Weights of a small GPT-style language model, trained from scratch on English Wikipedia: 10 heads of 32, vocabulary 2116.
Each number is 128 + 32 x the weight over the matrix's rms, rounded and kept within 0 to 255. Layers, rows and columns count from 0.

# layer 5 MLP down (transposed), 1280x320, rms 0.0559, rows 1207-1259, columns 64-127
[[ 86 130 135 147 100 137 115 144 185 134 143 132 125 120  92 126 121 171  57 105 112  98 150 159 145 139 108 110 137  80 133 132 143 135 185 190 165 146 150 116  54 157 144 122 133 189 204 123 142 104 146 111 140 145 135 110 111 168 188 153 172 178 153  90]
 [133 141  72 102 112 153 136  93 122 165  93  97 138 160 148 123 151 110 143 121 110  91 135 137 158 142 177 162 156 104 109 175 150  76 118  98 109 145 137 107 114 118 142 165 101 133 174 133 131 120 118 101 117 120 134 117 147 123 112 135 155 137 111 132]
 [177  79 140 119 230 119 221 165  89 180 136 153 125 167 134 157  59 126 100 126 101 110 111 147 109 160 152  90 166 195 112 142 145 240 113 142 194 115 155  86 143  85 190  66  90  84 139 125 165 125 116  47 116 189 166 148 149 181 157 122 180 102  82 102]
 [159 107  74 104  93 155 152 126 131 137 110 110  98 137 134 106 160 132 135 138 180 115  90 133  99 127 150 146  94  93 147  95  91 107 138 144 134 140 127  97 102 156 121 118  79  98 132 119 117 150 107 138 144  88 162  78 161 126 144 132 131 144 143 108]
 [124 106 143 130 125 118 152 135 175 151  86 115 154 134 150 108 134 131 143 139  65 113 125 124 110 116 148 158 139 130 155 121 135  82  90 112 120 161 141 112 129 117 143 120 121 105 103  63  91 139 109 139  97 125 135 135 146  84 156 123 127 137 130 165]
 [161  98 137  99 143 143 103 172 141 137 160 142 109 168 130 192  81 101 167 101 129  76 141 141 135  82  88 157 125 128 178 110 143 126 106 128 120  84 118 185 143 125  68  98 147 150 158 173 101 114 134  86 174  85 117 129 163 124 137 114  66 125 166 196]
 [115 106 108 121 107 171 111 123 107 141 159  90 119 137 158 122 163  76 108 102 111 142 116  91 110 115 123  96 134 126 150 104 117 106 135 137 132 111 134 139 121  95 138 100 129 135 135 139  99 129 146  98 136 139 149 101 113 120 109 147 139 127 117 135]
 [184 109  73  89  84  89 208 166 128 139 131 168 125 115 107  70  85  78  94 145 111 182 111  92 184 149 139 107 137 165 109 128 146 135 138  76  69 161 162 113  74  97  95 126 126 113 136 166 164  94 103 148 102 178 129 203 110 122 113 148 113 165 138 181]
 [108 130 106 197 165 171 141 193 138 116 181 105 104 126 131 119 153 131 151  83  80  96 171 120 113 157 175 111  78 157 146 124 131 123 132 108 116 144 120 164 149 143 124 127  98  51 148 164 136 146 174 170  99 128 165  99 166 155 133 107  30  92  10 107]
 [ 35 149 161 108 153 150 146  90 122 171  88 103 117 100 115 146 127 125  87 113 139 103 118 125  96  99  93 152 142 121 147 118 154 114 147 133 103 135  99  75  75 105 117 131  93 183 177 169  83 102 168 179 154 101 200  95 162 123 144 168 135 108  94 127]
 [ 81  96 162 159 135 167  90 188  44 189 164  67  51 189 174 204 132  94 170 140 116  48  95 101  89 156 103 130 159 147 118 196 149  48 158 135  99 199 196  27 164 165 106 145  95 115 179 143 122 107 136 128  97 146 147 147 153  82 141 125 148 150  98 179]
 [ 99 108 132 105 130 165 198  95  74 216  24 132 129  77 124  72 120 122 149  60 104  91 118 143 168 126 192 122 118 207 144 141 150 100  76  77 139 108 114 121 115  42 152 112 137  98 142 136  82 165 110 147 160  89 196 103 143  87 159  78 143 198 163 192]
 [118 147 128 117 186 162 164  88 108  88  99  57 165  98 171 143  73  80  80  81  90 158 163 123 174 145 141 120 149 189 136 156 119 110 152 145 145 138 122 149  67  96 149 176 112  92 178  93 152 156 189  98 158 150 137  84 119  99 167 147 107 134  85 137]
 [125 154  96  38  56 167 149 110  75 111  77  98 154 104 154 127 138 156 145 101  90 112 168 139 138 182 151 103 129 142 132 168  78 112  69 116  65  82 116 130  99 136 171 120  84 113 179  95 110  84 174 140 108 136 134  81 160 139 156 123 121 172 142 119]
 [132  56 174 129  98 180 226 156  24 118  50 233 143 126 161  60 176 173 184 137 172 104 103 166 255 108 142 129  65 233 107 145 168 112 159 114 148  81 161 185 148 173  85 137  89   6 192 174  57 140 142 126 146  58 128  41  64 142 112 124  76 179 224 182]
 [151 139  79 130 125 142 135 106  87  75 124 174 206 105 156 160 153 118 142 112 127 171 151  90  58 105 162 174  99 128 133 134 110 125 131 134  80 117 137 110 119 110  93 149  98 156 181 126  71 183 107 179  86 128 106 115  80 122 157 112 146 115  94 131]
 [109 121 120 113  81 125  86 107 128 180 130 114 136 128 147 201 178 117 118 180 133  90 108 178 123 123 122 170 151 145 139 149 153  77 167 144 157 129 127 126  99  94 148 151 123  89 188 154  90 133 139 113 136 122 154 117 190 106 125 163 121 159 113 155]
 [ 86  57 128  93 110  53 108 106 124 112 132 157 124 152 119 160  99  94  76 118 129 106 131  93  63 117 134 209 127 110  94 136 111 132 172 143  93  57 107 113 112 199 110 129 141 128 125 104  79 150 147 169  93 100 172 162 185 134 143 133  65 127 208 122]
 [138 138 103  98 110 158 115 134 174 120 101 122 127 125 162 124 148  83 130 112  97 104 104  97 118 167 124 113 130 123 121 141 147  98 171 127  99 141 146 130 100 116 138 106 135 105 162  97 120 151 134 154 118  77 123 130 151  99 131 140 164 137 173 179]
 [141 133 128 116 111 153 172 162 118 184  74  99 147 144 145 181 130 120 141  79  72 113 113 134 116 154 167 159 143 139 118 181 126  99 131 107 128 139 184 159 104 137 117 126 121  65 156 145 114 110 153  90 110 120 152 119 145 111 138 176 104 162  72 165]
 [146 186 122 114 178 105 120 128 166 106 107  93 104 152 153 149 150 128 124 118 136  96 102 141 136 101 118 138 139 127 155 111 104 142 143 118 138 126 176 157 119 130 127 142 158 120 157 161 187  97  62 129 125 162 152  89 137 113 143 152  97 164 118 127]
 [ 88  86  76 126 175 149 121 141  75 170  69  86 173 174 148 122  78 126 206  98  87 200 132  79 185 170 138 123 171  92 120 117 166 183 185 176  99 162 105 137 105 130 110 158 139 103 130 174 163 134 142 143 168 104 109 170  96 167 111 143 184 121 154 128]
 [132 131  99 144 110 161 151 126 125 132 113 131 154  86 148 121 176 114 102  99 136 111 142 115 154 135 133 112 125 126 111 113 145 102 151  95 131 161 148 138 136  52 167 132  89 104 151 148 127 131 132 134  95 121 188  88 125 125  79 134 112 153  97 146]
 [160 139  78 123 188 101 149 126 125 153  83 147 166 144 136 128 131  99 119 181 108  75 117 114 124 108 109 100 145 125 119 111 161 134 119 140 133 146 187 129  43 111  90 177 132 103 124 137 104 161 114 141 143 154 158  92 134 134 133 112 123  92 131 129]
 [139 127  92 101 138 105 155  80 124 122 107 117 100 176 159  92 153  92 102 154 113 145  89 160 131 160 173 118 179 143 144 120 144  98 130 118 115 139 162 116  78  93 186 103  86 144 149 125 136 149 124 142 120 130 197 132 164 115 115 170 127 149 103 137]
 [119 120  94 130 147 129 130 136 154 123 150 145 123 154 152 146 155  82 103  92  87  96 147 143 105 134 149 159 140 142 151 153 120  90 121 111 116 138 115  91 132 130 145 136  71  80 149 142 123 157 146 102  67 104 161 133 163 123 136 149 145 124 141 123]
 [109  87 114 134 154 139 143 114 108 132 102  95 118 136 151 151 154  93 172 163  72 120 137 158 166 139 124 160 137 154 108 153 146  86 149 140 114 151 152 122  90  91 166 137  94  81 175 128 117 168 135 122 132 148 168  97 161 107 135 140 113 172 121 140]
 [132 109 189  82  76 136 164 191  90 145 121 169 118 164 170 164 114  93 137 124  95  80  71 117 133 127 163 122 120 157 102 125 147 106 174 101 132 165 209 164 124  74 172 150  81 142 128  70 119 152 163  84 136 180 134 106 146 116  86 178 121 100 138 115]
 [ 92 103  88  33  87  49 104 155 211 158 139 115 147  88 107 180  95 142 131 121 134 106 165  81  23 105  98 185 152 116 146 172 130 121  94  53  72 197 137 130 100  92 165 101 223 213 192 155 119 111  45   2 172 126 131 147 140 129 124 174 183 117 179 200]
 [ 97 130 100 151 185 119 132 145  97 114 102  99 124 127 155 110 133 101  90 151 122 137  98 141 101 107  96 175 158  72 113 130  83 152 124 116 138 111 145 125 118 138 168 113 117 129 166 156 117 107 134 114  88  95 145 116 102 149  80 145 152 131 153 106]
 [101 162 126 136  93 116 124 146 139 149 128 137 152 140 166 104 161 117  67 120 171 118 113 159  84 101 146 160 148 119 127 155 140  89 134 150 130 140 173 101 122  61 161 170 168 133 127  94 104 137 111 175 103 135 159 112 153 124 126 169 141 140 107 202]
 [ 94 170 136 150  93 148 124 115 148 160 117 109 114 116 106 130 125 152  60  91  70 134 122 125 127 134 158 118 118 120  70 163 135 108 158 142 150 165 158 100  73 108 110 103  98 147 183 147 160 153 157 125 183 138 146 116 185 117 135  59 117 151 125  99]
 [141 182  95 143 114 106 127 156 109 151 113 125 122 169 154 141 124  78 140 117 105  71 150 145 136 143 131 143 139 110 177 148 162 114 129  90 144 106 145 124  88  77 135 133  80 110 179 151 139 126 121 150 112 133 121 129 169 128  93 172 147 148 125 173]
 [118 116 121 110  48 127 137 116 115 160 112 163 124 153 175 168 186 101 124  87 106 120  80 117 154 141  87 152 154 178 106 197 146  70 192 110 139 183 139  89 119  92 180 166  78 109 110 122 116 142 170 124 107 155 158  80 143 103  98 158 100 146  73 174]
 [109 156 127 166 127 112 115 148 121 168 147 131 140 152 106 129 137  82 118 101 115 151 107 110 161  96 127 169 115 137 136 201 135  95 167 101 107 116 179 127 115 114 124 127  78 113 171 104 134 187 149 144  85  89 131  96 116  83 108 146 142 197 118 129]
 [193 141 168  83 116 171 120 105 153  81 104  62  92  96 121 125  98 151 148 173 163 123 104 164  81 146 112 151  97 168  54  77 179 128 117  36 119  71  59 105 128 121  68 165 131 143 143 105  82 124 102  79 118 164 116  66 141 127 204 115 125 128 137 131]
 [ 66 139 173  88 118 127 116 142 135  76 139 188 140  60  97 129 190 145 124  88 166 135 175 107 174 115  85 183 165 120 140 128  99 117  62 171 152  66 110 145 125 124 147 129 215 155 143 125 148 111 115 143 178 139 144 111 177 126 117 155 119 127 162 190]
 [132  63  18  99  61 114 193 113 134 136 137 151  98 150 132 129 179  77 152 124 159  94 162 119 106  87 167 138 115 131 133 133 194 101 116 136 128 206 122  91 126 127  98  71  90 152 144 139 120 123  84 179  89 143 102 100 221 128 124  89 104 154 108 171]
 [136 129 142 133 101 147 146 150 151 171 130 168 140 128 120 135 126 166 139 164 132  99 102  65 117 117 104  99 177 144 190 123 148 107 114 117 101 136 136 147 181 101 107 120 145 129 139 124 101 143 146 124  86 170 100 103 125 134 123 123 114 147 116 127]
 [145 150 125  92 162  85 132 170  92 148  76  81 104 110 107 120 117  88 155 128 116 119 123 177  61 137  91 149 135  95 127 141 112 149  99 164  60 130 107 169  90 107 138 109 114 151 169 113 183 112 190 115 134 143 164 119 137 135 157 140 174 171 173 138]
 [153 128 123 105  85  78 117 144  85  84 140 124 174 118 125  96 167 151 104 157 156 152 187 122 165  87 121 116 149 113 143 127 122 132 175 144  97  98  89 148 192 138 147  97 133 102 131 150  84  81  72 147  44  89 143 130 121 133 112 124 153  97 188 199]
 [146  46 177 128 125 125 111 103  54 138 120 184  92  99 120 167 112 147 164  61 126 188 155 117 184 105 131 116 183 237 112 138  94 120  93  70 136 124 113 116 190 101 184 160 148 122 199  76 134 162 174 208 150 144 192  54 102 123 156 166 148  99 188 133]
 [108 125 150 135 152 148 195 122 162 177 121  95 103 166 114 109 131 138 165 139 115 101  67 115 128 125 108 119 146 125 121 138 151  98 113 123 144 182 148  46 121 115 188 153 121 165 174 114 109 159  93 115  98 156 153 125  97 119 153 131 174 139 168 129]
 [160 129 131  84  74 122 176 137 109 110 117 112 121 165 111  76 154 119 181  96 116 130 161 150 145 146  90 141 117 102 160 111 113 109 110 110 117 134  96 151  78  86 138 133 153 160 139  98 146  97  58 150 134 141 131 144 110 137 131 129 115 118 143 171]
 [169 158  96 119  84 110 117 210  86 102  65 123 182 104 118 114 173  38  40 105 180 123 198  95 168 155  85  77 150   0 128 114 162 133 125 149 160 215 136 130  97 184  79 131  79 103 125  62 171  58 234 110 162  97 156 122 131 125 144 138 255 225  89 115]
 [120 133 123 149 110 120 129  99 145 173 141 150 114  90 100 128 135 146 103 166  39 133  98 103 105 151 128 136 106 149 101 175  73 125 104  90 130 148 120 139  94 123 173  88 144 179 174 129  98 172  88  47 129  39  95 132 155 132  65 133  90 105 111 136]
 [178  65 171 122  73  74  90 156 150 128  96 200 158 122 120  66 192  74 143 124 136 109 159 169 221 135 171 121 114 143 138 148 168 149 145 123 192 140  79 135 174 148 123 128  81  70  99 117 151 152 143 138 102 164 108 189 148 138  67 130  88 103 158 172]
 [149 118 117  98 152 148 112 110 122 158  95 160  88 124 135 154 151 127 119 123 126 114 171 165 159 168  70 116 162  86 122 120 192 151 192 163 141 172 132  52  94 115 122  84 138  97 211 129 121 100  89 125 112  83 133 111 133 135 175 140 112 111  85 116]
 [ 93 117  80 104 114 144 106 145 113 125 147 170 150 134 142 167 141 154 124 150  76 125 113 132  34  95 110 124 144 133 146 147 121 118 118  98 158 146  48  71 108 147  97 149 131  91 183 113 127 140 120  84 135 167  48 117  95 128 134 110 161 142 189 118]
 [118  79 105 101  73  68 149 122 166 171 101 139 128 169 105 109 125 144 141  66 125  76 113  79 105 125 102 160 129  77 118 131 140 152 158 153 133 120 126 188  84 132  95 118 118 142 159 107 113  94 165 132 106 154 129 104 167 143 166  44 113 146  89 158]
 [153 129 185 128 130 116 129 125 103 133 129 109  95 145 144 115 109 117 110 133 136 134 128  34 154 144 149 126 180  74 164 125  54 126 127  92 193 119 109 155 224  77 155 122 156 120 132 113 123 162 170 135 164 127 115 112  84 127  91 148 154 125 170  92]
 [107 197 182 174 142 122 125  97  73 111  96 108 149 112 213 130 182  75  88 121 135 111  84 142 147 124 170 129 123 142 165  92 145 107 120 101 151 156 146  52 105  85 164  97 109  64 170  99 126 181 150 116 137 145 158 106 161 103 116  87 128 154  91  46]
 [125 229 175 157  93 167 176  75 177 157 113 170  61 118 214 115  89 170 128 145 150 183 113  70 140 111 140  58 145 112 208  97 156 147 126  84 118 171  98 117 184 124 132 149 132 129 110 111 125 143 144 141 111  66 127 158  52 138 134 113 148 172  94 109]]
# layer 5 MLP up, 1280x320, rms 0.0678, rows 1208-1259, columns 64-127
[[145 126 106  90  71 142 115 120 140 127  87  90 146 151 128 140 169 140 180 122  98 135 132 123 160 137 156 168 141 119 146 123 138 111 123 100 122 142 132 123  89 118 163 128 101 134 158 130 131 169 168 159 162 145 165  91 159 144 114 117  99 142 120 163]
 [ 71  92 117 117  96 115 126  55  68  30 142 144 127 126 151 115 120 112 134 106 104 167  76 176 110 152 125 215 150 115  96 128  83 125 188 109 120  86 156 134  53 167 148 180 166 149 150 178 127 113 165 135  90 239 165   3 160 165  77 132  86 199  91 146]
 [120  93 123 122  93 127 120 111 125  79 136 160 122 129 144 162 162  86 168 107  68 113 144 162 148 150 165 166 149 137 136 139 132  99 112 131 110 101 133 143  93 116 126 115 105 123 154 133  86 192 166 116 130  96 178 118 154 146 117 138  97 157 130 149]
 [141 113 106 130  71 162 138 125 129 182 116 125 141 138 129 163 148  70 129  69  69 161 140 113 134 164 148 173 169 134 166 138 133 103 110 132  79 106 131 124 117 107 179 152 124 107 191  92 121 185 200 135 104 137 147 114 158 124  84 122 112 147  85 171]
 [ 99 187 169 143 115 104 169  73 129 156 138 146 116 110 163 113 127 104 155  75 104  92  94 137 141 162 149 112 124 122 117 129  92 113 211 129 154 170 166 118 115  89 120 132 123  99  89 132 140  90 141 169  90 191 141  98 117 125 125 148 131 137 105 104]
 [112 122 118 133  65 156 129  78 122 139 104 102 120 151 135 147 179 108 169  82  36 138 156 132 148 148 154 145 155 130 131 144 112 104 148 122 113 117 131 126  82  78 172 180 105 113 195 135 103 181 174 117 145 133 174  99 154 156  81 141  60 163 109 150]
 [137 135 132 131 101 120 148 166 149 131 100 130 145  63 105 101 255  74 140  83 139 114 120 102 248 134 119 156 153 172 181 144 136  99 155 154  68  97 104 125 151 100 119 112 127 105 183 163 141 150 102 138 191 173 130 102 162 159  90 138  28 139 154 169]
 [127 103 127 141  88 124 171 138 155 137 174 159 123 153 108 139 176  81 156 137  80  92 174 179 114 114 172 161 126 150 119 104 112 108  85 100 178 131  93 140  59 175 147 118  89  86 167  86  80 200 160 143  92 114 141 108 165 130  97 135  62 149 115 119]
 [ 95 149 131 135  76 127 113  91  89  81  92 100 133 129 158 190 153 121 176 118  36  65 118 108 163 154 158 160 151 163 122 207 157  92 130 119 124 140 109 134  92 140 158 112 120 114 157 175  86 152 163 146 125 101 125 116 186 165  87 156 134 146 110 190]
 [144 123 121  71  79 165 178 143 104 188  85  99  76 117 115  62 136  72 164  64  81 151 197 135 129 113 120 145 168 135 151 134 115 138 173  67  73 141 126 117 120  82 136 150  90  89 128  92  72 144 139  95 143 101 167  89 153 191  86 127  79 194  95 161]
 [139 148  70 148  85 108 125 120  79 115 133 148 137  60 175 114 149 168 125 110  84  90 148 124 209 156 155 150 152 132 113 165 148 122 120 165  81  76  85 118 103  98 180 148 120  71 211 136 113 126 182 106  86 111 147 107 166 153 103 132 106 136  88 118]
 [120 146 104 170  86 180 158  85 107 136 115 121 178 107 150 125 162  99 128 107 152 170 139 111 163 129 114 106 201 188 102 121 165 111 181  73 129 134 158  92 127  13 183 118  86  86 168 154 121 168 211 171 134 130 163 113 138 156 125 120 106 120  89  88]
 [134 178  34  88  91  93 113 108 107 107 125  98 152 171 112 121 121  90 144 126  84  95 146 113  86 135 111 163 149 135 161 126 162 126 132 128  89 128 143 158 115 124 152 132 136 128 175 136 142 155 208 151 128 131 142 111 149 179 114 136 108 148 105 126]
 [135  81  64 118 101 151  87 154 106  91 124  74 198 204 159 143 110  84 106 110 116 155 190 160  95 126 203 171  96 111  72 118 113 102 128 145 171 159 145  94  93 181 131  77 150  96 215 120 124 147 133 231 124 123 107 143 190 155  51  80 150 150 119 131]
 [156 131  72 112  94 157  97 130  31 170  58 145 159 198 129 139 136  83 163 129 125 152  99 172 134 116 114 155 121 212 107 146 135 101 159 123 192  53  90 122 110 131  97  94  85 155 171 134 117 206 107 130 147  76 121  60 155 134 128 136 152 167 123 121]
 [103 124  77 116  63 132 151 136 110 158  98 124 140 178 128 132 185 108 132  90  55 142 111 132 195 165 157 193 176 134 112 148 138 111 171  90 115 116 135 108 110 102 149 135 120  79 180 130  88 141 186 134 138 137 156  74 173 155 101 119  94 156 145 186]
 [119 126  68  81  98 143  83 111 128 186  52  64 103 120 222 147 132 121 114 177  61 157 154 135 115 107 165 113 132 194  94 162 132 130  70  74  74 119 142  73 122  71 111 126  74 108 211  87 110 152 173 112 164 198 203 126 150 134 142 136 150 106 141  86]
 [123 102 117 118  68 131 134 111  97 148  99 112 139 131 143 186 174 118 182  90  77 127 137 144 163 147 143 155 166 145 119 136 131 125 137 144 134 128 139 135  82 123 184 124  92 112 166 145 109 182 157 110 123 128 147 118 213 152 124 128 123 183 103 165]
 [113 174  96 115  86 185 175  56 135 122 103 111 117 160 101 187 122 114 124 116 109 120  90 138 144 117 102 167 125 103 149 107 157 114 154 127 142 115 167 127 100  81 186 114  81 128 149 123  75 177 143 129 145 153 204 132 161 162 131 117 118 150 138 137]
 [164 177 120 150  67 126 109 129 133 128 108  79 100 137 145 173 177 120 165 113  91 137 148 142 164 129 137 140 127 128 122 142 114  95 130  95 125 112 152 113 110 110 122 165  85  84 188 141 117 147 146  97 123 117 148  88 160 121  63 131  75 163 105 156]
 [131  78 128 124  57 111 150 126 144  99 116 116  80 184 118  95 139 117 116 102 111 137 134 116 152 156 118 161 117 118 146 114  66  89 138 110 121 127 108 152 131 105 139 159 106 100 120 134 116 163 133 109 127 133 136 127 138 107  82 109 100 151 131 130]
 [136 138 125 156  78 169 141 103 114 141  71 125 106 142 159 140 224 107 158  90  94 148 134 134 179 132 164 157 151 150 124 159 122  89 127 118 132 118 121 103 119  77 170 166 113  88 169 120  97 177 191 125 106 108 164  89 176 111  73 121 110 147  96 144]
 [117 119 129 172  46 115 150  96 150 170 127 133  92 150 105 109 143 133 162  94  84 133 146 142 134 136 140 132 158 104 133 118 136 102 174 139 147 154 150 142 116  89 130 189  93 135 117 161 134 161 134 137 103 183 169 101 139 118 114 118 118 141 125  77]
 [121 107 106 143  82 157 123  67 128  97  74  91 105 138 155 142 159  87 186 127 123 131 112 153 167 130 163 155 139 154 123 147 112 102 157 119 122 112 122  71  62 111 186 131  68  98 140 117 108 196 164 144 136 110 160 119 157 115 112 113  87 118  77 144]
 [131 129 110 118  71 146 123 132 144 138 104 119 132 135 125 154 146  75 191 100  70 138 143 161 145 131 138 143 137 146 136 117 106 116 151 115 104 128 125 107 119 153 153 162 107 102 155 102 106 177 142 125 148 118 151  89 170 172  90 119 107 161 137 188]
 [111 127  92 117  88 145 126 136  99 149  98 140 144 159 168 158 187 100 156 113 120 139 129 133 204 151 153 161 158 135 148 158 116 111 130 103 126 118 112 116 107 137 180 142 114 105 202 127  99 167 171 124 112 102 146 106 157 127  97 130  90 145  96 162]
 [ 77 109 112  85  94 150 147  72  69 102  43  91  89 136 142 175 155 119 153 105  98 158 136 147 114 145 155 128 117 164  56 115  88 119 134 105 126 166 198  79  59  76 138 142 126 161 200 143 105 169 139 102 181 111 195  83 164 149 130 115 107 159 122 119]
 [143 115 149 112  93 150 115 141 163 142 127 106 168 165 107  44 144 152 122  60  75 107 165 135 187 158 125 176 139  93 136  91  93 109 102 136 156 132 171 170 114 130 158 130 176 110 128 127  72 150 139 158 136 133  76  79 148 140  24 197  94 147 148 158]
 [ 81 129 135 157  76 142 127 107 114 150  65 108 122 121 132 158 185 137 142 114  94 150 122 152 144 172 156 136 129 144 109 132 158  94 147 113 135 106 112 121 107  58 162 174  93  95 146 181 127 187 126 148 130 118 151 111 148  98  58 144 113 141 151 116]
 [ 90 134 116 171  76 152 168 110 140 124 155 113 104 146 107  90 155 148 131  97  93 138 175 156 129 158 133 159 178 110 139 145 107  93 176 158 130 109 134  83  80 136 163 105 130 117 169 124  81 154 198 138 120 114 158 101 154 186  84 138 121 179  99 129]
 [121 154 104  99  54  93 159 138 115 139  85 113 175 125 130 202 170  50 127  98  57 148  93  99 150 184 143 156 187 139 155 131 147 143 125  93 123 138 160  86 116 119 149 154  70 116 141 161  91 149 136 131 140 169 115 110 157 166  91  90 125 127  81 139]
 [ 87  82 110 123  81 191 136 112 104 139  87 120 165 162 124 187 171  93 186  97  82 142 127 123 171 111 157 167 141 177  91 136 111  95 118 127 150 126 128 123  90 129 184 112  86 113 168 170 126 199 166 134 136 138 154 107 174 146  99 125 100 133 129 172]
 [ 96 150  80 137  79 136 155 111 108 119 103  99 132 140 181 156 196 103 183  96 120 141  97 105 141 148  95 124 195 169  93 111 171 129 133  73 168 153 117  68  76 114 188 139 153  71 158 144 117 192 199 137 154 138 171 102 168 148 106  88 113 134  97 139]
 [137 116 114 111  76 152 140 128 124 118 119 103 126 130 117 113 138  94 195 103  98 134 126 156 174 132 114 163 125 109 124 148 109 103 139 141 122 119 104 100  81 132 159 141 116  93 170 126 133 153 187 135 147 141 164  78 154 186 109  91 126 216 102 210]
 [116 133 109 131 116 136 128 147 108  74  68 103 172 134 203 151 151 110 110 124 173 118  59 137 139 124  91 134  97 120 136 202 112 100 129 108 153  96 170  49 100 107 109 121  94 156 173 125 133 115 144 152 209 121 212 112 146 115 144 120  86 162 134 106]
 [163  95  67 159 118 207  99 110  89 119 171 141 118 134 124  97 153 118 192 142 149 178 122 175 112 131  95 148 165 203  55 110 131 122  96 139 136  95  62 127 118 108 115 133 160  81 147 142 123 157 166 116  88  58 149  87 164 143 133 128  46 128 159 136]
 [133 148 132 103  67 102 168 135 148 152 157 127 132 148 163 172 168 133 149  93  78 121 121 130 144 153 133 122 142 157 116 161 127 102  88  86 109 111  92 107  97 149 152 114  64  91 131 154 132 142  90 123 116 186 153 106 183 155  87 139  90 174 112 139]
 [118 144  52  72  74 149  92 157 144  80  86  73 201 107 205 166 179  95 132 123  80 109  99 104 124 111 172 140 129 157 123 142 148 123  93 106  86 137 143 111  79 116 102 114 125  80 253 122 127 119 129 153 195 149 137  73 172 152  88  76 118 156  78 141]
 [133 108 123 109  57 130 140 106 117 150 112 106 103 161 100 110 149 124 155 113  92 115 132 127 121 157 126 155 108 145 151 169 113  98 136 119  98  82 114 147 113  84 156 142  98 126 109 146 121 157 134 126  98 155 148 102 154 141  96 172 110 177 131 142]
 [ 95  83  41  63 120 150 146 175 118 184  70  92 119 187  79  72 143 104 134 130  50 118  74  78 108 124 207 192 125 174  98 151 166 117 110 168 124 142  63 126 123 131 160  56 134  88 156 145 107 163 136  54 199 107 122 129 133 123 122 162 179 115  75 120]
 [147  59  45 156 100 117 161  97 115 138 146 131 123 110 167  84 171  75 107 123 158 106  78 131  91 114 169 168  92 156 127 142  60 129 164 110 122  54  98 147 116 147 154 151 102 128 128 118  97 224 117 131 179 201 255  89 172 158 130 138  91 130  86  81]
 [119 137 114 150  91 146 181 101 134 128  94  86  96 149 154 153 163  81 161  83  83 108 184 141 164 130 139 117 153 107 133 142  67 114 104 131 144 143 157 133 104 113 189 166 135 147 109 133 120 156 152 106 102 144 147 104 151 146  61 138  62 176 119 112]
 [101 125 112 121  84 144 118 127 127 208 107 110 116 139 139 122 183  98 119  64 115 133  94 116 209 169  79 135 184 149  63 129  96 147 134 138  73 110 105 184  94 114 139 130 133 154 150 120 113 141 108  91 168 146 140  68 131 188 106 111  89 170 157 108]
 [135 133 121  68 100 148 110 125  70  74 113 140 155 147 122  93 201  91 180 136 103 163 107 171 100 125  83 162 118 118  82 162 188 144 185 145 133 108 123 104  66 110  57 138 194  60 164 162 114 138  90 161 145  91 152 112 140 122  19 121  77 180  97 112]
 [110 123  58  98  99  66 105 169 172  92 142  79 179  98 114 111 155 105 180 111 127  73 192  89 166  97  96 182 120 116 159 163 122 146 135 153 153 157  85 125  86 180  81 128 157 120 195 107 120 135 147 208 138 105  82 149 157 134  84 154 129 135 127 154]
 [182 108 166 134  99 116 161 130 138 176 149 175  94 111 138 118 133 152 174 133 123 106 114 172 176 151 106  85 100 113 156 123  57 127  77 126 113 108  78 172 141 137 160 110 115 161  75  71 135 119 141 113 111 129 126  91 154 173 125 204 106 158 180 103]
 [163 124 111 127  84 164 194 120  89 155  82 139  91 129 111 160 189  89 155  85 137 135 118 131 179 120 152 191 139 185 101 109 108 101 142  56  72  99 180  86 133  68 141 111  81 106 129 157  64 182 124  78 118 112 183 104 162 134 132 120 106 174 121 142]
 [156  97 118 178 117 138 129  90 118  69 130 164  79 136 131  79 155 136 116 124 143 168 183 146 138 106 117 125  95 120 125 202  71 112 193  28 102  86 147 192 105  99 102 137  87 131 108 168  97 144  99 174 117 128 145 101 127 161 144 111 108 125 136  22]
 [148 110 113 118  46 111 139 132 133 154 145 124 131 123 139 143 139 136 146 146  71 151 137 144 136 153 162 145 158 164 140 186 138 128 122 123 124 136 123 138 106 113 145 157  88 122 158 130 107 172 146 132 108 139 147  87 157 132  67 114 117 161 115 134]
 [187  99 126 124  76 161 144 174  81 209 123  95 145 131 159  91 187 106 144 170  36 105 111 135 119  96 101  85 142 194 141 154 136 142 110 124 117  91 104 138 100  73 144 120  92 146 117 145  68 138 143  91 167  62 126 119 219 161 142 131 154 145 182 156]
 [ 88 130  87 150  85 100 137  82 121 159  85 110 103 125 148 143 132  55 162  50  76 102 125 143 178 154 145 157 199 129 147 162  93 118 145 105  98  40 127 145 108  74 127 213  98 144 136 148 123 187 128 130 138 130 192  81 140 136  79 128  43 160 128 153]
 [155 142 148 131 104 167 135  78  92 145  61 113 180  87 202 137 146 161 163 125  84 145 120  88 105 140 140 119 167  86 157 126 142 103 144 106 204 123 159 110 123 100 134 112 116  91 157  58 134 143 226 179 119 144  96 164 153 126 113  45 141 170 107 173]]